From a checkpoint of a small transformer trained on Wikipedia: biases.
Each number is 128 + 24 x the weight over the matrix's rms, rounded and kept within 0 to 255. Layers, rows and columns count from 0. Numbers have three digits each.

# layer 5 MLP up, 512x64, rms 0.175, rows 61-110, columns 0-63
159071140126146092135168141108149110096131162130132164145091096098111142093115141135109121146120168128149122121085142176155076179159099080093143119130162168128132104113151143103130093133146180
117133128144089133113141136118154140139129147154113076129126132145141118096127158125172105114106079085123099123097146150168131139132122115138174118120118140111093079135130187106137138150147091
132151127107135113102126075164111117172130137097160146193115155114122128160119163090110168087123071132151106150090113131127149110137159114126118103129167078152098145109106113146112137152092148
129163097111122093118190134161109107129159116116108143142093143139124106147132140107079115135089090159119121128110110109130099130116200128107126132148134077090128135159133182147152148172132115
059174201140103105058161204145229051071106101094202155158074106187119090185127126112069142123202134104084172131136178203100118080134085100139107095181068170152164105068102093136129121093086166
156146123110114097162119132127110096130143136115124116140137123133110170160145102153135145128136128122145154133132125159114099084132113156119129112146135131093109114126117119129151117129140114
160155086114125120137109148161095160107130128118178153114102197136144135112063153111115171089142076109129178113150108096135082111150118114102121109153152116136146126142165113112107146170110143
151125134085132088148152136138118166112136111073178147128143117135122129159182114110097084129115174139144084127107134176146139153156113124073104118118135109106128148089110145153116128125117109
160111098106165127088158131155154106158169115139127059116135140129132155099110077126156155125113135082174102100112117126171140176102116157150126150087122116144107125093145197116122117127105116
127109115134108141125133149153084092114143140134151115116122132154115146153143167162109113151148095127114142134096151108120126113151138141130124121125127108123101133114139094131093143136161106
157140132121138109152146146131134141113193145123098148117141101140120123136158110117084166129141154120120108085142152141136122125123127111152128136136142128107111118145124100127148095097137107
182114089147151086088119152132125151139141116155067106183197120102173110087174117210096124144082148118133154139095119163147083127111124127136126166121148118130078080114083113136134112155129156
154133145165089110115151135135114121131145122134129144130132134145125129133119089141120110120136142074094125131132145146128132123104123119099128116152121150108137155112121178108126143119118159
149117138093134099166132104130139151147114137162206123141096124110117136126134139150103147141102136120117111153119119130075103125161182129152118115095118110150134104139120078095105153127171070
132135120164108128131118137159116155110126141103108140154120138148126142093143087106151152106118093124131165155112149140103172128131113137124133104116146153109119153105118139093121129129096135
163134124153124118133159155120099116144121125135129130124087132125133115109127105120127155143103124126107149122140101115128123144114119131120138098141124130138155097135124143117141136152116171
148126130104149130138117138138136151124131118146114121134129130143147121123121127102132155124109152110131122100145128121111151110146128124129123133110127118130134151091129160108143130137130125
145118145136061107115134164167086189116090156117164106132082164093159183105113122090191149145127097106152128137176126134086131119150140096133106108148125128163148134155077080088068078154121161
100148163132090107126109124149140110149099159113180111120098139122127164152148164080084165095107129142117084114177147111155144116123153116113154124134155109126113089155134107097081168120132132
138142160144133138104184131118126122154104108145130062147106101117181105142118106076167091119099116112138072130136111125158131145161138096151104130133131140108161101146080168149111120168145146
126129122143126115149140138142099141135139139113124094127131084108132132150098128142152194144138115150148138113124114108145142113110162137146139126112109142139099133100114136146148131107132123
163136137137133090119153111144096155157159169130142136141108113122166131114113129132132090109090114165153133124103169146138147119109108121113133115106135136112122128096107084115103156157157096
106139160126135094101113122152143099145125157131122165145100146151122082141102155143089184112123095078112151183080121135136134147176132122113148158102090177076089084108081117130121145147164201
157124125105135125107141091126094163176176128112112116119122126128118151141158106131124096118127087145116152129109115115131112143166156111142115131118120143110162141126140156137139087137125131
115121091113078135116146106172137134145091123134168128143131107151196153135133113096120167153111145131165128129168110098134174102155104085129144128111120139165127105113096153142138158130090071
135111115088171136156142134136136130103125134127148133123141141111120151116107150125123126119117115152172114129143065115123135153133129132147132128105139141157107103131102132148107127153105138
130149100138136127137135153088102158181151119143186065125170112106129155120136151102150117154123126114118103121125134089107096122141149136130127140142132071069158104138142164131126151141130120
173139091110137088136121134166091135146084158092100142173180147098159160145129160174113103154158089080137159125106133077074107092179100167124162187131108108153061144155083110125129102124108129
170145135133126125147128149192126170113119146134132108072137133131055097101133124131130147149081073118150112146152164141125117141170163137095116148137135114112130111109128133112133092148093115
147156135111161143121160084143162123159092101091156108150139113124166130106086148119122108103134110128124131152130125108078131131146141142137127127094147108127142120144118158129139116140104111
131158106162121142152110136099096161166091155114132128150071132115122172160158166115149149117111115098105174089113134115099131102098129078137158122100148156155115115123114132118134135128172110
142100122124120123111127121165151099146159115104107127152122148116130111129114154130127135095135133109119164107122140132134185141142091131140157135130165123131066120123093104111123110157128132
099141172135130131101134159088136160105075123140124106167133145148092107135086150120096166101133112112159142120102098129096129116142138147148111146138153144100128102157121138154095120199126191
130129128118110109111137141144144124135145083120094116145121148135124140123109096158143157127128165114117104123128134150108115130132124113160143125141117124124115123132137121114144107138106149
142188112144134083150173112135106166112166141151112142106137098081102096129100158140137137102129099132124093120138108121113129104162130144144082147139120119129137161159104136113155130140122100
142189092104138107143128162121106120152126141122134096103097139149143135125121105113144156150105115128149133117120147062108148112127113146126128118136097110114148119124134177102123152108135120
158146140124119134110134114147117108115094163112142162157115114162154145128141145100122115125128130140127085129105109125112114109099112130131131129119138116159139131173103120105123160136131134
154140101111124113145140106142195110143114092106096045146144145156148104139126150147067143156094115120079111080128157148163095118086108154163160143113131071142118111144096129129150144156143166
125145153101127118135143106115116142134154118129120144140136120128117135127133144131113172113142138131106126121153155168123114103109133122117125106152100135134141121128112112150136126110145100
143129125101139094102142159139138155125135150136077117146138114165157116092154114154128137133129145174117163135144120083135136095160119101062134127134089142113139143116130114093123108163165130
154133131118107109145147141130119131120117107153094151144130118132149133146138113134104119126128143117111154127110131104120094114118167154147165156129128159093088139152138144139130115109125140
124189113119144100146151183149106181173153138098171075114131154074145115125117132109155098093147119140134110149110128137120128089156165172095116139107095133080109141110128142111109115092080134
158099129106112132148185110122144149150150115136101106129138099150163086114135112157103124122113136109159146126116161158157179142148107099176115143041157137106080150075124147136102114157134103
157141130137121112154130112087132134162159103135093095156129109130107118119137137135183137065061110112150087125158114130090177126088140137140142135108161096136149128167151165107084138077093169
126159111104107136116128127115094135128134117109105117130140136119120130145107149099109139128160087114127121128125152137127137113134112134127128130143112130116124143122110155156145147113141146
181125092161110120145133107114119136138131109141127080129152103133121145133162134162097162123124114107139117093144179089121126098122117155071095118160100077152101120126164161079137151168141169
132152128117133075152120177088155181151094155143079059147171065098134100054107130164158171155123126200168126099150134119085101192120112108108147138097146164095140123112140113096120079112130130
109118114122133114131152139126106150151089095110110097173118096141150104135129143119134146120123086154140132131152105143097133141158171125115123161125167163124125156091091138120117103117121093
138118136118141103125130140175151117105135128149122114124148119111147117069135146125172158155145208116118124151110110137164078183174157117158105129109134168104078084082075137066147056173104112
139154136148099119132113130154099134117138129137106132159108121143147126118101122166119110144103140127134144152134139128133088077127134130168137140113143144106130125145101100148133124113150155
# layer 5 MLP down (transposed), 512x64, rms 0.02, rows 61-110, columns 0-63
098129112105086118161113137129165141149151156100129137143119130152108096135149095121124137122126095148112158107156103082105157100132140099131105108158084106135143121138132167148129154166127092
139113127161161143159142148087088127150134181137088126145148132105143154119088164129107146081149150140104131124083086119107154136115141118095107096183147104127124150155123128134097104087142112
108129135155093144120132129117082158078139126132159139147064110145142131142170143111161113135151085090066147125136087115102183103178136083128152107116130162102114117130115111125128115166128132
092104167151109150142140124101133092129176144081116130124129138150124133113144133100117125140131171133109121165171119150137140144112113133110150132108120106108142126079098147197113106127162153
150109180047129127138148151155136123117185093153126130158097169081144154227164077095165104083163172118128043130151114132061176131121118125075139113126022128148122133119139147109160155092126109
116116118151108185097134145167134138141143139125123157121153118109147094118125140155133165133111140121146117138072162106123114136131158093133181145112123123145148154139145151108087127127112159
109132101168118152109144168107132174144141088139121126075132155116137095111103167079106156156109095133133100144197110156098156112186118099151157117171137089116136074115130141083138184107071128
109163133103121135109098123104122072120131133183123129138180159106137156116078108185126163138144130139110136151174147160111089149086098144105103085142125106135167192102127111092117143122109142
111109162147102122118156118084078143096114145146137170136119155173127132162138178092094143101184084124128160151137136120073115147137093153094101127148156141122101148126159056111149154117135128
119126140122148141141160118113159155141101140105108118129089095165135133082134085133144146139090123133154149127122110125130141138121134126113128119152117119121167128121143137118154104129105117
142132106128085152110131114149126145112125123129144109130116145139129110111131115142103112152119128150134115124115165078117100142129154129132121152141074121110150135176168118146147120088148137
079141120113141151146127139145118137109172103190170106091142144155055142112106074116131108076138142148172130129122131157133163090100120169097110174153118124148131209083177145131104146075095101
151100083126126114133115102119142118128122134122088133130125152099112126160135151161126138136097147126130119139101125117123132107094111106116149114136143147117100135140129141134126146118119135
119180170127114120133122127123127132122087099112149124070110105127149067134121132137086122143107126081116132115151138127141130175144126152101134122148143127150146080156159162108129160120136149
094120107140117138141097103133120143131132132124113130097133151145131114122130119095154090160127129111119130114138140142117163143134110131136117158117115130144134108124096131136089137119150152
102125126116124123135121125169155143119134102144118090159145150136110143154162091121125138124151132120132101111124130133152111141144126116152157147123147126128111099125119151156139120107140118
131124144133110133122135086096137135137111165130122136122137131086116155135146128156127104113149125140121134104111149131128140115093139104152140128134129100142102128149161133134140130142119121
113140147104141168154111142171191194168149075148138100077109159102130137135109129065145098133152117134107119099158148128100184157141188036124108223165094165159150118121051131143075068120165098
125176171157173149129103126132115118077075060122141119130106139138126106121115114138128126132184121148101119139157116143148131098118147115122151198107094150157131139146110119138161125062077130
135115090125142135131132122141106111164106141131068099128141148138120127173134102119107146129122133078133112125115105139122104127143148099073129152176141113139147108158099158149086170115152081
138127125160169128127148123137176132169112144174134131135140102159160087108125138097111130117108103094117108141128106120134143149085154129148151119115129109117134108113110123121100088148109168
155131103095144142090163135125106121138119132119146100125100172089151158113096134089140079115097139138165111125111084150148154155148173151111122101145135163119130127108138137110128141155096145
103124110122190144149142126058104145135143156173109136139107203141121114124082132146105133142144115139124126120137064118112161199171163133125144107137074171114148143101028082107193125122145168
108118118117136154122124126100150168141108139157119120133075148110134142123100153135096126106103125129156122117130118155148156157137149117131114144137124151144135101102134079101111113135147146
096175133129122119097088178082131110165149162135123142150151112149138122129133131111106104111155141107130110153068172124119138141147112151094143139096119129124089120146154124116103098121165138
139113116146126109132122126132131117165125140162107109134147130130120124145133110138139128116117176099090148132125148170139170134082082137119137138121100119093113139136131101121116113118147100
073099140068120126085105100132170130134102123120096144103155125155115147128140135146128168115117175149152124136139119159141114170108077127136118172148143136169105098157127142092112114144120153
133103171127157043085119200177075044135095167108087133104180117092092178205146143088103144179182162167151101117160136146179089191150106089128080138105104109137179162091134144116123106098133127
147126148142119128075137103164115166130151118142069125126127115121115160086164144109147100138125169092109171120091120118147125133155137061135159153124071125138113095158133158161129087147156098
117150151106144118149114144147115135119159083136136161134135108134174124130122137104105099125078200118104098090134096130128112159115125081125130122136138105129120120100128135149137123152137172
169143113145070139082135105129143128115138116161215123122079157088143120138108148076124134145124129116128140142125144101143152158152133099152133116136119156087112093172143116127150164144114087
126101109137147120120115115111122144104121114137131169122152170146102114099111181100133133136109097085128128135124140157181163128097115105119134113146167131168138175126124132128130150112172117
159114104151142126128096144149147113087113172127145178135089181132129069127111165132111103116150121148120087171075092143158075134113176152161126135104120151137140107154110116138127116165130171
125106138140113126134114120098132141127154104153124143143110119151142109134113156114131078117122104111120136140143141130137131098089127118112114143119156124168116150151122091149134127128169094
156144142136113129136148139113148100109142133144188092131134139132121136085089135131118138086116110117102095112128110131137137156133165186104111123128105114118139139128112143097130108114093102
119138114115114147088168131129121130174154133094138159135155141130139112126144153175158119084142108136156151136078152112110090109121091108129147164144147104147086122138112144129142146132119143
130125106109121108141119141104119141128110141146106118123127115126103118142164129139127131157161148135141169113112148135150128135146120153112117104113132147124126120117147113137131094098123137
102092148152138156128128137137119134160145111159146099165126151126139148110091086165109128136126116092152074113190092141157122120176191109106084138153125123144133146130114109148091094136153065
116136116152129110093128144169145144126130117122135100124142142114133079109112136115118137139099109132143104118114144116137130151154160153119111131110118153138127124153148144146122133114115122
125094109125135147099147120145110128120123132087171104122121175127152131169120110126146120143129153096140122129121134135126119116153140104094143109148113126150136098091118153087156146180150116
151137138134155117104116128115112152147098125108139118125137109138109107098148090113136154150095129117124121146143109110129119139110152157099133126159129116127175139114130105098108114121112153
153166167132141091101118113144131149166121170164171140127105107099134135122110149094125169074156103140134089151166136118113126187076095179089123163126093136130143106134108097104090149095121149
131130089120171130102164114108177148132111126130151119118090120149147117149145093122138152129121112122189178110102141153158133189092142132116125117125152065157111131124129152085096156060107143
101119137120118141097146105111162103142120107169108167159120160102127144107150139145102160125136144166125151093125127171149064145150112111110082108160135118120112148125105118142143125183148086
114139137143159140129141148131134106132139115103131132141111161132112155114107131129104115123121116143142131128132160135143095145134124120112093104125135141123111126144112100136143148131117150
123114123108139097082122113092162144144127110133139124157077152131116100105163121124115190110137119189163141157110109169161102117133165113132135063088163161101135148110133105114133119146107129
096124128148113132124119120139099107063148130128154127121110175110154198165076125123098133127145137098111141143135122116158082052116119096184103096104149096158153097157112164198121133151166113
124087110145102152115135138096139109163139139166129160112096100150130162153123142130130147116131139090138158147110138112098150112165144089091110114131122111151157135115110111130134093131128122
104127140117166132146142113129117167125129123115132178157119142142122150170113096095061134135163042127125107098114109135134153137121118087124156108122138114141133159162157143195118179143116133
129113110097137142128134132128127098148129121155128163119103137129122135112158133121142118125163097106122108118123130107129102106124147121105142125136082125136157150128150114130136135149114106